Each number is 128 + 32 x the weight over the matrix's rms, rounded and kept within 0 to 255. Layers, rows and columns count from 0. Numbers have three digits each.

# layer 3 attention query, 256x192, rms 0.179, rows 220-255, columns 64-127
128151156145145084092127172112117147102096076096104165135112146077097152142052148209131168090094129096133149105117121134146145103147179179113119154103194180111145163139138107142175174150053159
095163113116149143127127159080129113138158062154068142095144135118115157117101070154167098143150199160105138129136173149142130117137132091131066104061152143136149090199100121157137132126179117
195079109120152137127129155067106111104153139162121099180100152102091128098125159142199076071205192165141112115151123108092188155086137104153126129146120165136113098147127124149094157088120152
023124125081134108111085067112102150156170128131175106084135160089152100108151185076129059125104181091105094114144077106129191142098112069109125056110107135092163177166137088098095170133123070
118130161148136130120153148113126147121108117126114109114166122101130125109135105121156126104114162145105099136098164128134143170148117157113141120122145112151131127094078151143196088125137124
141100135129111076176135153200164165185133100134112167138128074112144109129151134099123177132163122116207087160116117106083099120163167120157119117131133142126173169074143117141124141172179136
184129151089155119097139113140110091126128113084139124116119077148149132105114136156157150102123054111133115154111116109138185145132128111142119123086165135133093112085108158076086107133128117
124153172133126123138142125160116132082146111132132201158180130109124090114110056114071119121133130173162140146146184140081133104138124126152143107095130100105138132161142114137138081096122087
172122101141102132115161189097104096175139161142079124148158145135100232119096096129110152072148154155122145159162163121104106054123128150186149141147066132071099116158117096151102102069193130
195090141185119136111060145156165109176099056161138120147176137136143135103114088162178145105155143128142173137176166121103146104129171132138117138147122170095123134159134130116129138111118141
125172166115096137170114135192166132188102092169093155123131114140115056124129126096151093132084174104124146139137118127187079149176195144168128172118161114102089135160114094148117136144111129
134116117197133159119131098115090135203133098095102077145159135152127138141094045125106134151177107211101107127133122139155109110084126092228126106133114157146103157121142120157147162136176194
162090147206151122170138098142114089116091090158151119104157195121111073092153104132116177142126161133161151147153151112095126117080126133161154160135184104123169117135117143186113122087100119
155158159142128128078140131067134122148133101135151070140152014131137170151114087153075087125083063050180088158096110116102118032136150176170098126157117123147175151061144118158153122084102136
155166025188171115075121077112099108110126151134161096151135031192129113133154097168163179089167094092142103118120100151117152138121148137100190162059084190129100124095169150166122106112077112
080113105144132208109136195070149134172125178110148174064110122119120153125093131125089108135108150179111138139081161124090124158104152170170170149128106165134144097100144129087096121100115151
132126118091136162095075168116195106075095174117139133122168143110152138150183138044103123084077071098150146101139118086149096101079109160181138142121132125121121120165098121089169099183133072
109099149155086126125101132171112092108110103133090167140123094133099136106145119136087122085156168132139078084145129124133128143106101151159221109185103144184178105094114122092133148132110170
129137152164092164100129118143141141114165089157171160154089128126122102152064044151107079100139160180143168115147098122144150086039097190108120089154132110164065150097119156121151061164139053
064107122164094089176177133145083179169142117148110107143085149107142147061134113150113115154088119057101163069176072071133138171147123108131105161104122121165172119206146127150071110138093132
136139152133076076062171144108137133103113133097123121095121147156153134125173079095176124121098081181175075095120117108204104155107135070109147094161083127192174151101154108176150138137114107
113145101198134114119154127050123131113109193177117173163121159113097051104124121133111098118101122062135132134154143102170182130092105179141137144051156146169134126170174119151147064137153147
079160172140147113080140148127126134073161114069138149207101122094046097103141129077109147128104174110101050125122126141158162118096128159116138091099108102110132137132145168124148128110141129
124108135082154098111178123109094123160112147121117150130146091118071126152095138185096143138138080123127079110144130125099126110138069177097138148101077086146121129099078121155101127096096172
111076073209071122113143111123113102091107112156150092193151125159132079144083114174105141090143144141137145149173106102150129141138103187137073147125152115157119128170159131061126131135132114
099083170215148101096130130076145151166142150153157104048165160157167070116098144162174145170125088070183116109142124153148159122120113147060135095216204100156105070112160137121139074081124139
148084088191146096124132116162147142119151126082143141168180107088127119127075216090087177155154136099114100124137121047115108108138124127142154150045124162195104077164107171081130148131150143
201131098121102176101114150115070099079150191130109200074099165111081168163129088096118186143138154124120125168146116114145127149155168086115117024147120134113129136122117083061174136139125139
028086089132111155114119101117103164064080038134148082157072183144105166107132194111165097113154180143085157122149082139123113106075083141100169153091047121173139125044138136154096127082152153
132147107084140153127161166106138136131174149082075206075101108169083128101176130007095100153179168145132145122153157151139063117118119158116117105121120141125151150119119086167137124181163114
138163149139189137118156145104156147120122081175135146113178157127135167101123177158147131096169143158124101155115090140095149112087132088122180104189131130100155195130115129193142105140142150
134152049180137131159141111100139111105151088164149115075126128103119101137146193118167141143151103092098078247109120168130067120138145147185154124096079093109128164160141110111068119139107133
197150139128149225080218141087144130173108139105199126131116108143068204122085143000115071108137150112135107121138102083134078094150170156096142137158127108109144107125063206085135112183113159
198110146181078116090112111098159179057106170100206147092145162098149152113168166148097172185167224143111123143117105108136113116188163101098119181136132114161108099184151136106133083157105134
164041114130170116126170161089207116164145067123134089115117094147116146095086147152149153140112092033123113104120124158150101112133055135125117121072144135141088164104134061079176157108054134
097145142086122117101195091114127162096193099144158137096146145199144093186155161146083152154075087140123124148116120109174069108129157112107090182079125081187123136189157107073145146109110110
# layer 3 attention key, 256x192, rms 0.182, rows 220-255, columns 64-127
122070121143091119130100128093123143175129157175121064109137152158107128183113133084071122091103154113066108102163107164176099155146097183146165125125204076175121138134136121186080163098141181
133073106142188112107125058145142141133142147146135122196107144163131188107090135062194149128169090118121101082150155133176163163116107073171183102162091099136116125129170094183092154129110203
051135139141166103077137126101107134153088085147136199139195137177101140073141081202155141103115122121077099132075132126158188131095102140138156141147066178127151142123121165099139202134122064
160115143114146090113114129153149116139178161082126115120151087118171073122129108176064149114092071137150125171146106153141111084079102105116182122166147160104097166121151127133156103112190139
139185028194127111128129148170076131144107099148116118134087120151127122120127114154107107171133145131180119100118119091102156111116104143121165173133133134133097114147121125122135125143117151
142162088154104098129168159163120142112133147075099129131097096154146145209131112162105094128115137198138163142101148163108135111160099176130151087116137120093116143131093177110165103085180129
133111151105144119094154105133118124159144126142108102138112138075123145117144112108122122090088045117095142142140154095126190141096145103095164139167098159127083093117101086115112142101145129
169118139132118143109143113128160137109143119152079139074158107118138132161161152132107155143167092174150081111149107129164136100148143124128140160158155136095124203123142144067101132145161169
063122126127136081110084100110150111116125133181150204145137061130053170151102135166135124105170121131185118084099134106091163158073091133120121125125111090109157131108016106115168139150162066
153101135164118150077126130170135089215106075164161082139151149122139048094128178133140139147079193092122151113086100115097135140095150150125168193130138159080120081130151125093153080116186188
144124126088131068096114121146116120208117122179118169094111121149178116100089038130087159127083076138153176078153079123171173095118164216138079100194167116078095167110160174130158142144167130
103148120115111063162123120159183138100138141138084142168098125144042081181139134125151136118097177138172108158184168140128074151111094111114135096132147118108172090165042138183115112117175154
135158143170176119134136134142136111150113108156121119158148201126123168107129151101136094129161103127068092136113104079144116132183131107161137125142130154135130095125100119101175154103136143
145106128124114086148110116160112170123153110101202121117105111166049114129149182182173167000157126134110152129066079127170117159128118109121111160159096123154130118130077091115129138123053099
130141151086083132123138161117137176197150116104102158086132185151152102090201126117186148102099150097127141086094089129162091170146113137114104131133122145104095122143104142112174084127157143
137153085105146054147178164178114132091130176108139137104134123154155099146133111159172164131179152096148140101094110053143137065151196085136096094144106104123115139088081173081132142097114166
126103126140110150166099091120137143103120060105114137132132137112128182158134175154081128147096036121148124135134034091131144117167073097142089175113067102107108148098150133113107107116140117
104148104123099107124143145166073100154129135161118143147154146109146082061175149172144142104160152104071148147140133124167157121130123118180133141071153147137113147107131088106134179125088155
157150087098129100140085088102033106138094130158183025045124114116143142086134116037138161129088094125075147120087174164116066168122127144120106104182139126167153158154149082099096158039092128
044165141087126170097118115105186180125113103120165071119145146053132141129112104150098188178127120163076170130142156168166117127153159150145078117140155115104145068183163147122095135102145182
171148133068148129102046096179109153152123118220139136097095124141175099168179090097126123145137180165112041115178167091121121092129121073140148158146104182110124120177093144143159151122155147
116184110128126145114143128155100114128118090143113099104140146146135086136151107075149053116157164115093146153116109177157116154128227134179175214163144099100082104059167113122145141104160096
115147119143131086087153124113103121097141188134136126072113162151051126090210160100130146135142096111120095185139131151197137130116089123137095122094128109129156142169096176127065106139077085
206136134089168154074113122048113109147160088128121110139063181092133166120165124098080093201102157137150144111126142143103101117117120146140116086066146076146173100123161090123194133136114174
084174134143133126180128137110150181096149128172112046055112139136137097098097100131137144140122122139104142169089105191076101140115150149172122128156154075151159118076116118157130131133107186
182105133128163089089113128122181124078137113120169127131152160100097098126106096079134101096148152102149133140093142085085093166094114117199157151098089166155148104077028160151078113151090149
148143163148129111119127131148082137114113152114158195126151137125091100226166172184192140114135044046112154131122153130173146148119134130133130085097157115128115128046183173130161090134083176
156135065083117173110130155110190077144136137147097127149139121129097173194196034148133095133209106074186143140181152087108130101122147126136148120119151162116104136181171091176089140142137134
156153100164144153131085146141112122161152115105099169131177148130142087090127152124112155128121117166111122133112084123173070153187080061185123109069145137129096119068097091074123154159146144
072160123175109118102153114117135105086115214172119111110126098123136128143147108126190147156175143120137151131172093102106150118086104113080114114123128119085144135121145122059116100119100124
185150178146130128119153093113086095170128145117058134174125152187154181138123112074068160117062103177120123134141147165099132174170129105110066165082146113142120134145093108204106131097107150
107133138104096158140118165139135167045110114140117158209044119151081142225136146170148130073159105136139128164125115094161163167186103160119105114160175143093156169137141127144186120063131162
158119179097139082131091122149126133116175081102131099142101153105168127097132178141131123093068181136033178146203156117149207133199137098137126134103103161155095112047114143104100093135142080
157132110171133082089105185110115128082157137147129140118123131107170075134127102111111092090122098083140099106212130137147138146165154105156135144138209133141129084138167131100149100113206114
143147122177089118170052138180076098132133084130134041164104045146086142101136106110140105130138129121122092129098131126162167141137103142118162142104075148162155095089150202166136112112115100
138116036105153090179147130118035176110148094158127126201089104135127139120146189114150148126124115160133082105125147117090086101112146140141153117110114097203146160139152120174153109114095133
# layer 3 attention value, 256x192, rms 0.144, rows 192-255, columns 64-127
187173112099159079140141206098104133111144080087139128101143156130165097119133128183178128176140126107105117094117102164115068157194136079144114103134218131092094076060134138103072108092116223
071100110127123124134152100118111133215141171129111090107108205152069092122066141094114133079112155113128095109107086065193192177106152126140205117075092176135100061125151143078137160140160173
102127110189089124134139121100170184142138089123127122091136140122155118144176092115066114126114103105178142129141128123160123180114139114132172108116172095125160129111066152119153143142125105
118120143138142124090082131130155153103066153119144051073091121110186176170100116120143110057113116175090141095105141129119167089110115088145202120104112171126113136164138109141157120100087155
099133148101076136112123086131127118110186070132096120131119108119096141099119061142141104157123140119130085151086078085137126167214116144126195102082164135197086156174091150124149128080108133
143132146117152141175098106088103064100159122099165128133159169117098116132125108101108137085140140133117126128081015134112091142170206054116050131128096122124086112093134117180111147136104061
202084159156118110134135196164149122143125155102120101113188107114118136109110159094098080121080122171125103042162143111093129105103063131082159119127048113142095163162143193072163133175130119
099151175124116150148107161134166106147137230081086173103093064156234144136080042107126135124123144111125168115176112152191069112148106192143125131041172146103119109147202154082070132187173195
049152138156089127134116127110118084114111084119125050127052156082133103142133095125108142137050124103131157138140133100136132107107059155155170123067163108196125101104171022117127139054177145
163132138108155118116126095106114092070116139134099076083143044116125088152128105153097054071153144109090100112121149128066123168130129108151138165168093056122106120159080110116179078134130088
096071134078092126159154125110100111122160100169108133104140133121155166165107122069171081133169197097076132124132154120120108103173098141088114187116127133105155131146149108134172142141157161
136149081178104207148178203137101104050158107125109079143157120138154134136070139127177096122114157122111111144084102149118151154061145125224109116062144164181120105098152125164119086170147149
187085102133177111145132100129095189165159066112121136179095074099147083188125152091121134175148071078089134132109109162095069098130112127109144099108141161115108097121139170178139155164108123
119111127151093128150167148074162189136107119113120157130062158132115155096064127174081077119121111109101137080116132113081113128141070126103143109142118153188121066138090101156209109046119152
133125196175141170122139094163114141078107068151135104120117095132124120068113169141117131117163113138117065155143143123158127111126064104210159125073082141130110188124139127163090115188169131
122113169077137122117107113105132134119113105150120104098103213091149118129171164109138123132145138120087152068123104121089161109140122151116052165111150149164215143130138103111138169100141099
220164192085126101086043063105201170150119108086097176114129172068068134122146150119140154108156147135098116093146086094188181116212055113045155103143160091118128125136099068080064172137067116
082116171098146095178154148104146127184147138131089136113132097153047153133147161090145123137135061097094103145206100112098211136077142135150186181123108124162179121173146142173085102159125172
126147094140158138174189136139078109128124115097123101134145089113163146131117073152095131201100109157151148114149060162097159112073062179192161111178087138089121099096148194124162103169106185
129157118125103154113152077097084153081148105106116059145179159112144063061139108100114126114111106123120124072151096144196098126169132057153080136140103118152168127172098118148144100135196107
098179035097135154087130153156074137116106102111116165169118172106105121123116094115114140147138116122133104193101109130127158110122119162111075200155132106141103105130117128146131125169094076
092106084187135185126134099116163164163114118181099144178141125107051121113104165146149175098141140127125084078144169138143148140105054172073134163157146122132101122116161139092117124088090142
121128105127098110136145125127107121111170141137086077131116119121135170122135067114106091105072151170146120114110143185172049084124119123056183146145157113090087131170154224079087155106141147
166139128134127141089100125147165132173137081100094111144139182143128111132150081081157166114125152132131088129169162164156152120000173106152146076168164087141167198123131120224104123077171158
105172106164152112166179113128090135127161167124112128138149095157176135185162128151123114175163084158127099067105104073063135095138107127084107131102101148102137174123124118190154173176145139
105141073192138068134127163169176143166117156099147122085181088152165112142090126066124177127154060145115097114126117187091133161109092058147116125133123154140146114061107126178138113153124155
168122091158137063121120125182115132121132162193180117120121099129149067121132109134128140157170093152123114173087129134196111086178067145175092152106090175123090135133145184127144090158134108
192118112086113211126118100158131136082131130154132120150126091088122166150109140062076153106113113112047115106125105121079183156148159097106099109191224123125046166188117142083139094122124159
153072095109145089098087078119072058150106141112082107176124177170173183129109174130145158139135155093086129129098128092038092191131110132121107089039147149153061125107152099094152192192162149
165123152100081087132157162163127118223146121140153101087156208098110166170126130048094172093114132134084119131156142143126111124094111196058156142142121113157077118144131158148141095112126134
133081148182132098119082165155089132111104136141162212171100128162124091110113140069166085147169112104100125103151124069141088165111101090150125083118150106191152088013084111148138088184117188
111103147140181082103174138163147114194126106186172115165053121096167142102085106129117104078084143207135106209149095180112139160155087132087100094101207154146167115185174141103078098103077084
093171094113096150119140174179068149028161196121136065096137103097038118137133164132131072172116089140144165161144138127072113121131129157101136147122172087089086123091116152080151126158114087
144135115102141139059198106111103139121122096127146138162173016152161153145119121133154110152063095159140126174141131130177125108098137136134175143088107136172146182118175156189169120193057145
124132165142139088169181163143097104105116102154168109091117167131121141125124152129158132166141214027122117157109162112121097107156085199121155123083180126126138113082118090127168131066163176
115054148154169096132094081170180119199101077147170144150088167122076145157087122157074063121206091107144129190133180054112165067141121159115154129116190094165158089158096188117123149100140063
154124128167112127126138164110132141199108105086114101150100119066146060096060112142128143099193135176084101177111158157124103117139094124132097185104148152232159089165172122073116128099182093
143115130130099109141111107102062108172151086162122221137119143122154093128107156089073155111104173146166131110135072100172148125150130158143138119122127116125174122157182129100163119133127112
143144147028140129170136054115124157109123088135166151132178204146176097073122112093129169114070145215136097121101128113126100108150069082156120079149159119123195060122095103104149120113170169
194078202124125177210067099080205196109133102102051116138102119090139132130151220102153137062054179185121168091131158141176120151133077092138151170180122174193157092091105119154173100143115098
122135154164118127098157134120093167087182153108126121129189105147159143159139091144101173121073109192095072140136125114125143145196136081110122131120130122213190155106124088155140106069157153
156149140139123140155099111117211161152139095112184084055153141138212189068144134156094125085058130150133096185133155190140155113061124126165105117116067111155155129117154117201111102144149095
113133156065124065115098105138192094129179167119121134166101098159134124162093068115147110153153144159160133189201134152152159108154114153146099074083087128019074113087083139108162122166187090
123137182119115115200084129117139179163123082128124126123115096114164123093126158115125075148154118123190127136144139129131094188143153121134141192140100073109093076143116153113116073095171197
146194129106132122105064151125121127105181153082188111115143198067192155112148164064124134077131171168131125136144108122139098143098064118065123140192112127101150134144159169123143135115142073
205142106135109152152139137179151161103129128147128103095127220114229107093134122094156147162152085103174106097119078128160080136139182163197121102124164091152142126126127159156104161175141113
083168041172107094091182126084133161141108133111114133133124135131151172111124101199124091143098137138147101156093148114071130113128079144144088143090112121107158172126086129134118127124160079
112136069101073142150165118138180088129065142187078172183174127111177088118171131128142165162123138108145099140116141116173137076122083112119136126157113120140207098181142142179052088075131148
141097156155173118141140194133184082120121176202099125145105154129154154097181120150162153104159099158156088092134131140125143141105136114103132168129139147093162079218072135099131153083148135
173178153069134084094096136174101177156149124109152113088128123099078059081131130136116098114146164148071147135128111123136082122110046136100129116105154165107151112102108199171131121110140179
137117178130153154106134131112184156105094132090092115144071126128167121161088117112067151125095143131111117092117143134074124133113135123125098128174112105075164113097148088108104134074103183
158177112105124081082097128055166130135137121103123075129186125109144168083134150102071059129084157120149077130144086123195124134079109153132159117156134132086077163124147122170158128120069118
148169094067161152139139149091130135142164150168147155187122043154191112210109073133122069116067146142164174146124108089158086123180063131119125174135118138149050094122164115092116128133154160
175162153063095167111107113109167126070125149118160140128190126134060103103074143110128172117075130106153147129144178141142149159192128151080148106161160110076119128115102096127131156085177179
230190146139125070174104177146190147138126135069102128082102168178123034201083116103156100143152129059155173160141101125141148125171148156131097119158121125082083151123112136109084169085157185
120121064124191160100125139159122097069113172149107210113136128189120138168073176105136127150152091226137053181106124176129134090168170076184100109168187139109126160122125205086132134139117115
082131135124122149105065130129105162150193158112118108132115145088146095069065101079108135192071137155103137130152131195185042122149097116142102095129176121105073098160110073155114067118113153
137116122152108119105137151136109142122098084169101143143164085139091092175164188122105191113122163160103097155122128158134129093155144118137128116114129075102040140110124083139156068116079142
118162105091135092138139115145090158116107091176149112149134198097140082129112083098169113153165112153171130135089065120166167084121160142112116100193145161170082142147118099138112099221121144
094101066071125153093197152147100148176132166100083145125130062187072206083084089141074151138209067117186089140134127145218131096115221156118166076109118157124136116138202126116121107102119056
119115117183120081095180135112125114201151119158159104189117132117114131164122133126104110162146100118099162161107157119122143183156087131102184161158153096139101157123204180115144093160105086
157111128102110074129096158095144169079118122156150159096173089161155122116087117110119113201113207100132105098138105111174110089105123174115097139067156114045109201102130109106069134164137157
155124206112169126153102116118136120155075072083114167075101155129092127140197127155088098121156153061020120102091126148164105142121104137091119146002119087144127130090120098104127101122105160
100106106131163105091124143165104079116132132155123159121179156140145147088118171163116150038145159103109135120096120118132088162149109111136105124066140148159130114172156019088115145099140103
# layer 3 attention output (transposed), 256x192, rms 0.127, rows 192-255, columns 64-127
135136129142089143130117173114127176107137188186123141168079126127123136131137154114138100156126123129141066141163170170109122122128128099142157114206093201136161164135162125119155113067073111
143147119161124131107159147085151135121095105169121098110151089082134164154170127070107140199127108115123150126173127136128096101152124091148113180192110112089143107157124125103119169090091127
170091130141084160080158132184136108097098113137105142114118124165133175100115130108119114142136158164156122127119132102048107155111136152165128126095130144147103144184107139114158145122112139
152172123129114179129164152110042132059099143122126154179151133145119136133124115165091215115140187123149137063185121096095077137134158155136077156121145163131111074171131105105137134116184138
130112109087115143121134168177198128117108124067094099115120108179113148061073047112099166164130182169088178144178140153101122146179126147144132143163152103120111120124134123077108097160150147
141112106121124087110085158140175144119091100145061081126087133113140095114169151156156080148112145148127123090102190150083140130115066140174152105132132114101160127137058111177150104127117155
121121114166097156163163159043130136158120109115127102153140170054103108124117074185094118143172141063128164129140062112143140115169162151148105109094169118082068104145215095147123187099150158
099150111087134116149104124171126148140173183143090125137074151073137128134141115183141082187102108160157104202124105160151139149147198098059114135118168133129129095117154081122164141061119116
186124127169099103076123094115117168185108145160079123096131172164175128044112042149097087151139121188083158111140130142160110144182139117104110161136162195111096114185118119087111123133113109
143159111151163148112164095172092090101142124117157112136107135179148108047097126113188140151147119141152106145085166100084113157088168110153147104101120175107101111100131129132134108133106179
097204152135116159094110106144154094082169163058180137131120157132169134139153103086149147159080145157153098145111098148140112127120137110138105117163128115167168122108068166121062052149171124
133119168120108114115085111199126084119114169071132164125174110144182103096184080133162128139199084173107149155110158101140098120103169134113103167164082170131142134160095174074123162174101079
144153143150126142149104109161134078093110164112126077162119164106118126122115116112098122112063130143099103180132192141173175148096130150184156140090111139142121138088124153134112137114161097
216137151143080111128114172079094118118161121155095109114137096124128151084122127013125080155118182110112119150191083105126104108161174127094113142129129159145133141157133099130131153125194115
131111102175208146089167156046117108146103113191119123111144160094126086149063085125121093183167158128119149129142153093139088132137173188157174164104123119120160113119104166093163175162121137
143114129180115181100091111113111124154111131154130112149095108191169131141168088149123108112168116128172069149103128137141144165163110108120105141154123150100095113141187133123123138189162175
125061133151148130196187102139195136135095163130117109183109136104091103118173080169100127096064159097150133077174109151136100138126164137139122094094151100110087153129138138148129098084155150
181145101175153203113118121028145099071068157103096154118089089051175176174141103109097116133138151129125153168098100110155041130162136117153144110119122114108119105108138104130144097100180131
194132242119097105108177145229045101130148128148111119124100155046097157161140103122123121127147106171123103134131111097161128100075155124207105084144111172098095135136143130039132140156142086
133113165073100191134113174195112096165143084078100162097122144088112108134128154062147105187104138140149112153111127162133120188070137203146140138155103138081137131063118179137137132160127105
118100162165128065157131112067108141127105121142135101138156116143146119181138113185110128148147123174117146164107151128144156128156081100152095109136157179146108129148111162143130167146164144
145153144127172090108160123073210146153107086109119143146142105152147130153090196186118186134099092172109133151089068062150160107096177144110127149078098151118136111174182099164146139154129186
127166099073118118122162159082122098137140161147062154166154105158065128154131088144108151129137148142156101088148169077096149175078157102148094103129120150126168152138127116107130144158115127
138127104087087153078176140135157168108130165133139194127039140117151179165155118122118175090220097151144164114099138134166172172130098119101095126077138144095080123142112146088124163130115127
102070158163120160124104138194144150137072103108183078194110116172125101118092153117130122074087139103186141133161165138185137105117123178092108136155104133157114117138127148101125116167078046
099135151156078194158153156149081112102098133116138083149110162053148146147179121077167112110066188121136173131135132117115096155147134173129092159103133186180140074157147122130122134106176132
126144137122072152169127135133127136184150105137107140101093128100171142175139107145087087178113132115146123168120162152070139146082109106091135096129130095159146126136148133168117131133103132
085115184138115152141043135049126171159133105126128134115093165210104131098100079135180122147131130109128123082149162118056129130087160141210097107138107086118151085151084144168087131094151099
157098113152140135158196126187130144116148119090181150093165088152171034114132050129105146098165135102152183093163176145181127119100134152160179207107093121202189099152144127132126109127056121
144141154088134122113094130091147080106128169090135192133127148141171146110122085187101110109150182112092160139144131135178142115176158106128069154143135126111101102123157122140049128132130150
162126164210093121101164164081119127158127112143130088106141137100149131139156067123104100112096129147135152147099152152092133114099117115149209161171115148133102133097157186100166172113163143
117204148094070098152157139018101115117150093133065117151135129162147140131076064168158119144178172106136157110101178163091104192143143124175190090109101159171112156150142110150133113123091158
187110160182125192117132082081054133124121183152154142099187125166167142128152125147133186188163166078131019133137102174175131114118144088172089146122085133112104033100142178134116123168129065
140069155133048161138116088139179122144090119127092110137103224053151101120098176129083151114140115120136097125125174121125071109141191114155162081160156111183105182135157095087158121145136105
126127125164159124115132164189083122131185113128179169115178111162130111122107146148116117153076120171100137173181085110143112068132105133109222106186116172095127153149146157129142113125111163
136141097219107116144145096183121192140140083143173099136086085126117163132125205204064159114089110072062180060103149127140059119153158184135169181062150121150147149140149120096103138114096207
131127127151173067189060079245250124159147115142099151116058119193108085155132090164103120164146136167134165130098112164163114162053137165093120147050123120155147139111159119180109156122142128
190089125141111131067106119076130172157114094069156084128121142110156083156106078103136131066115064159136091120113093179098164128123101148092131137128175132166150135133103100150037114090153082
133149100151152137173130149160183127170068146104153120099127119135083154144164120102131116142139117112129121084160164097146118175040149109100218113160107113100127163139062109134167073139088110
074127145122127102162165090054101066174125227126137100108067096111150131162165127082174145096156164173160129090128114170100131188134090155089105130101114068108074118095096143110128115122169137
140048148160105207135080133170104078127146088118099136160136181166140119137162101103105131155108090096149142100154164124134149155129130127107152109124159134103116111149133155119155067128147186
124111140111144128133127124142157121189138116136074205136042095090087138143102159132155123157138162161142134103116152152173158149130099100107122157104169132197099105127068127118141128132106148
127143087195125130129163139183083170094095181131176108113106083207149115145177073178209158143144118082070092079127154126098152134089074118089100131077098110193161100151123170122136117116123106
159115125124148165130105111037093127066060118097116186179158194108080147157137125094125139126110131091151141125117106136123177122120143119106090166115113091154158131109142158103080123098165060
089156149041131125117174133141108163195116127104111169172114124105169134125159063117188119107127144162115147101101120128142134133075132154101099065196115093146088136154116126178083135129154098
108142179079100113097124110171122121127126123112103135151116052095079118157112116134110088153151217132110087183158135098150158133090145106125092096190103139159124177137130158101106153154100101
181138171165152099080108117116106147102115077159116135126168096146160147103104118157120121151167123112181144140125097129156110180121122120135144124095174112138100135122149123138161133173110157
115170140160178116088145134029168089152124105137141100113148131091078154139131190113100111134115093158128115200116116088124120167116151157162155086118106178068136153109040175098155116210103097
152154145103145165113143120126096131092115184126116117102132136135115101172135147147121127133114126098081147138065065139095213182153094154123126169139117110097140116116171133128141168138134197
101123117129145155102184146088106152123156128139098143181110082106110136077112062156139101148164149173123145154130158164142116126123112095120182111154101153084069182066133110119127138108161133
107129153107073089176120175108124133106160156120097099128165205125102123190163156126169135065163118154145116056169100144133166124119140136091168224107146192135141122137152141115172129145131176
170119133128133183098166151098127098196105087093071125121119105101103169115088164143123136109144124132142116077072152108117105104088119082110125084166126180122092112188175091130161169132132079
053171157127094064159122161157120089179077111122115085144124160145133117126143108116150121186112151132150136140140121150117092165102148088156090125118148168149172079110142085156157127093154097
129143128154201109109107117086131137150129095123158114132057136163162167123124150149109113118144120104100106168194081141137173074064132158067135133098132088118152130119100123151119149089093105
065073153168107106089133084235115152141122113159111188127117131059167103106134088172141113105136127129165128141196153167121148169125172109087110128108088108140158113068183098126072127162112170
057094075117143125134092176149158113115142077092109123074123120102126114156168146146141131096112174073141126171144150128118110182077130130181122133148127139150147164185111108155075091138051111
160144161120096129171166132114098132137124162118101163044079118146123196115167112150089107119136091205129155078149147087102140179105184081144165112160112123176163148140139133100144107123156060
155077160109127139126135130110163116121096139103109141069110149113154129150074112070107154122129162069176087121168164111158147129130092162160142050093162105198128103122072142151146177066152164
125158090106125171162081124171151114136120114157127100163107137122138149153163086083094155139075160109143124105114144133136137155069080111168118101132145197122137149117107160125089130145155107
108136072114106107129101130129170127146137134108130141137156111047177143102118131123142109159042120078104154122130115060095096134111120109159102222112122110125156106160118107165133143147160116
105154081149168044144116139097121106184130108173110147118111159134148108107129132193083108108215147098189136135152197151142123107108128178137124089043151122141159130171201139162103133147195122
068103138146142116158164102176146096107082125137135077105119164143103081143136121130078098145109030155148145033135136106110173135157132063128142137122121110136141084094133181132163086103129088
178049127106098137158118118180179134108178156137124141136132139129148182164081076102102098141121162146190124197111139181153088097169141172140190121137115154115089100114173154065147097106112128
160169112085154141105112127085165132133184105173158196074097096135175087132127064155132133144113086146189144185078108134098141156116171111119113137193146080145167175133075133095142112137068126
# layer 3 MLP gate, 512x192, rms 0.183, rows 0-4, columns 64-127
119141145055141092158136121086119099155128210167087136173093149171150074127117109133116097122107129143186125070162101108060164103092145121114135133053140148080149184103145095198145148146102138
157109143084090083184117159127075145125162127139174166082104135142165114100125079094106126187130155132148139115208150168117137135114132129149057175124143125106106154180084150125085131114118146
120144099094140184166158113107109151142174172127178102135097108152102130147114117154129106093143099046155192164137122148166135097160111075145158086156129150137165157206153108110141120123108101
054188159115121099163146141161092206144155158093077132176140154204140132089133110169106116130139145122120148140134113120159170137139113196095123162131141104160131133158189123085115066134110149
116169110131100125120114133157087124182143139164128197152078102145134100144055111136178123109147145081087179092183017143157113062117086134139059087123090182069149137149134137090151140119126048
# layer 3 MLP up, 512x192, rms 0.185, rows 0-4, columns 64-127
181120159182111192134128134118143125107127118111122059134085177117113150097113159193113127144105111135158059188097099114138089167127080125130191150183145130152113127130204173101093143168130223
107127119185137198090146056122160158145132154158165133110138113143102099091135122170085140119109156180117149229109196110116105114124140173154198117167074147152121145184111157148138109191139095
053205076113148166109086122106083151107132130044151111200141113145092131198113140088154104145092089141191120142106116160138128097139133142126101120162147133099128147108112125125088156118113103
146111086095156102097174201082056109063115105155097115126156126068079074116109174105134178096121141159183091066137123102108101171180102097097109134102118175119104117105165054081144163099098138
121111093138107128114154137212107106145103155144110056118114128187143121123088088095180147113198187129164120109111124097155141186124080162137078145150085106166147113139047132140075122179130129
# layer 3 MLP down (transposed), 512x192, rms 0.168, rows 0-3, columns 64-127
124105151138124134181071143140120166177108123140079081120074165137177143177167102128091134158102141192148132167119079170128112119103135103198223170134207155229108139130192157139083142117199143
149127099093111077070079189167089114121155146113127118086119124096107127115108118090134180170163112061148117070174171153138120163079126107086083131149114167104100140171130097123082136116104101
192162095094114092145140122102096116204180138156149142097103164095085075142089035151154119084070143135092138098160122195117084167144145079158135102133089096153157135180180117097093152125099112
110135147120116142119110039195174137137143098155121119151143086185124148112088146162116119128096102127125139154116139095147092086081092153175094130169159115147151127135131148127206097155191111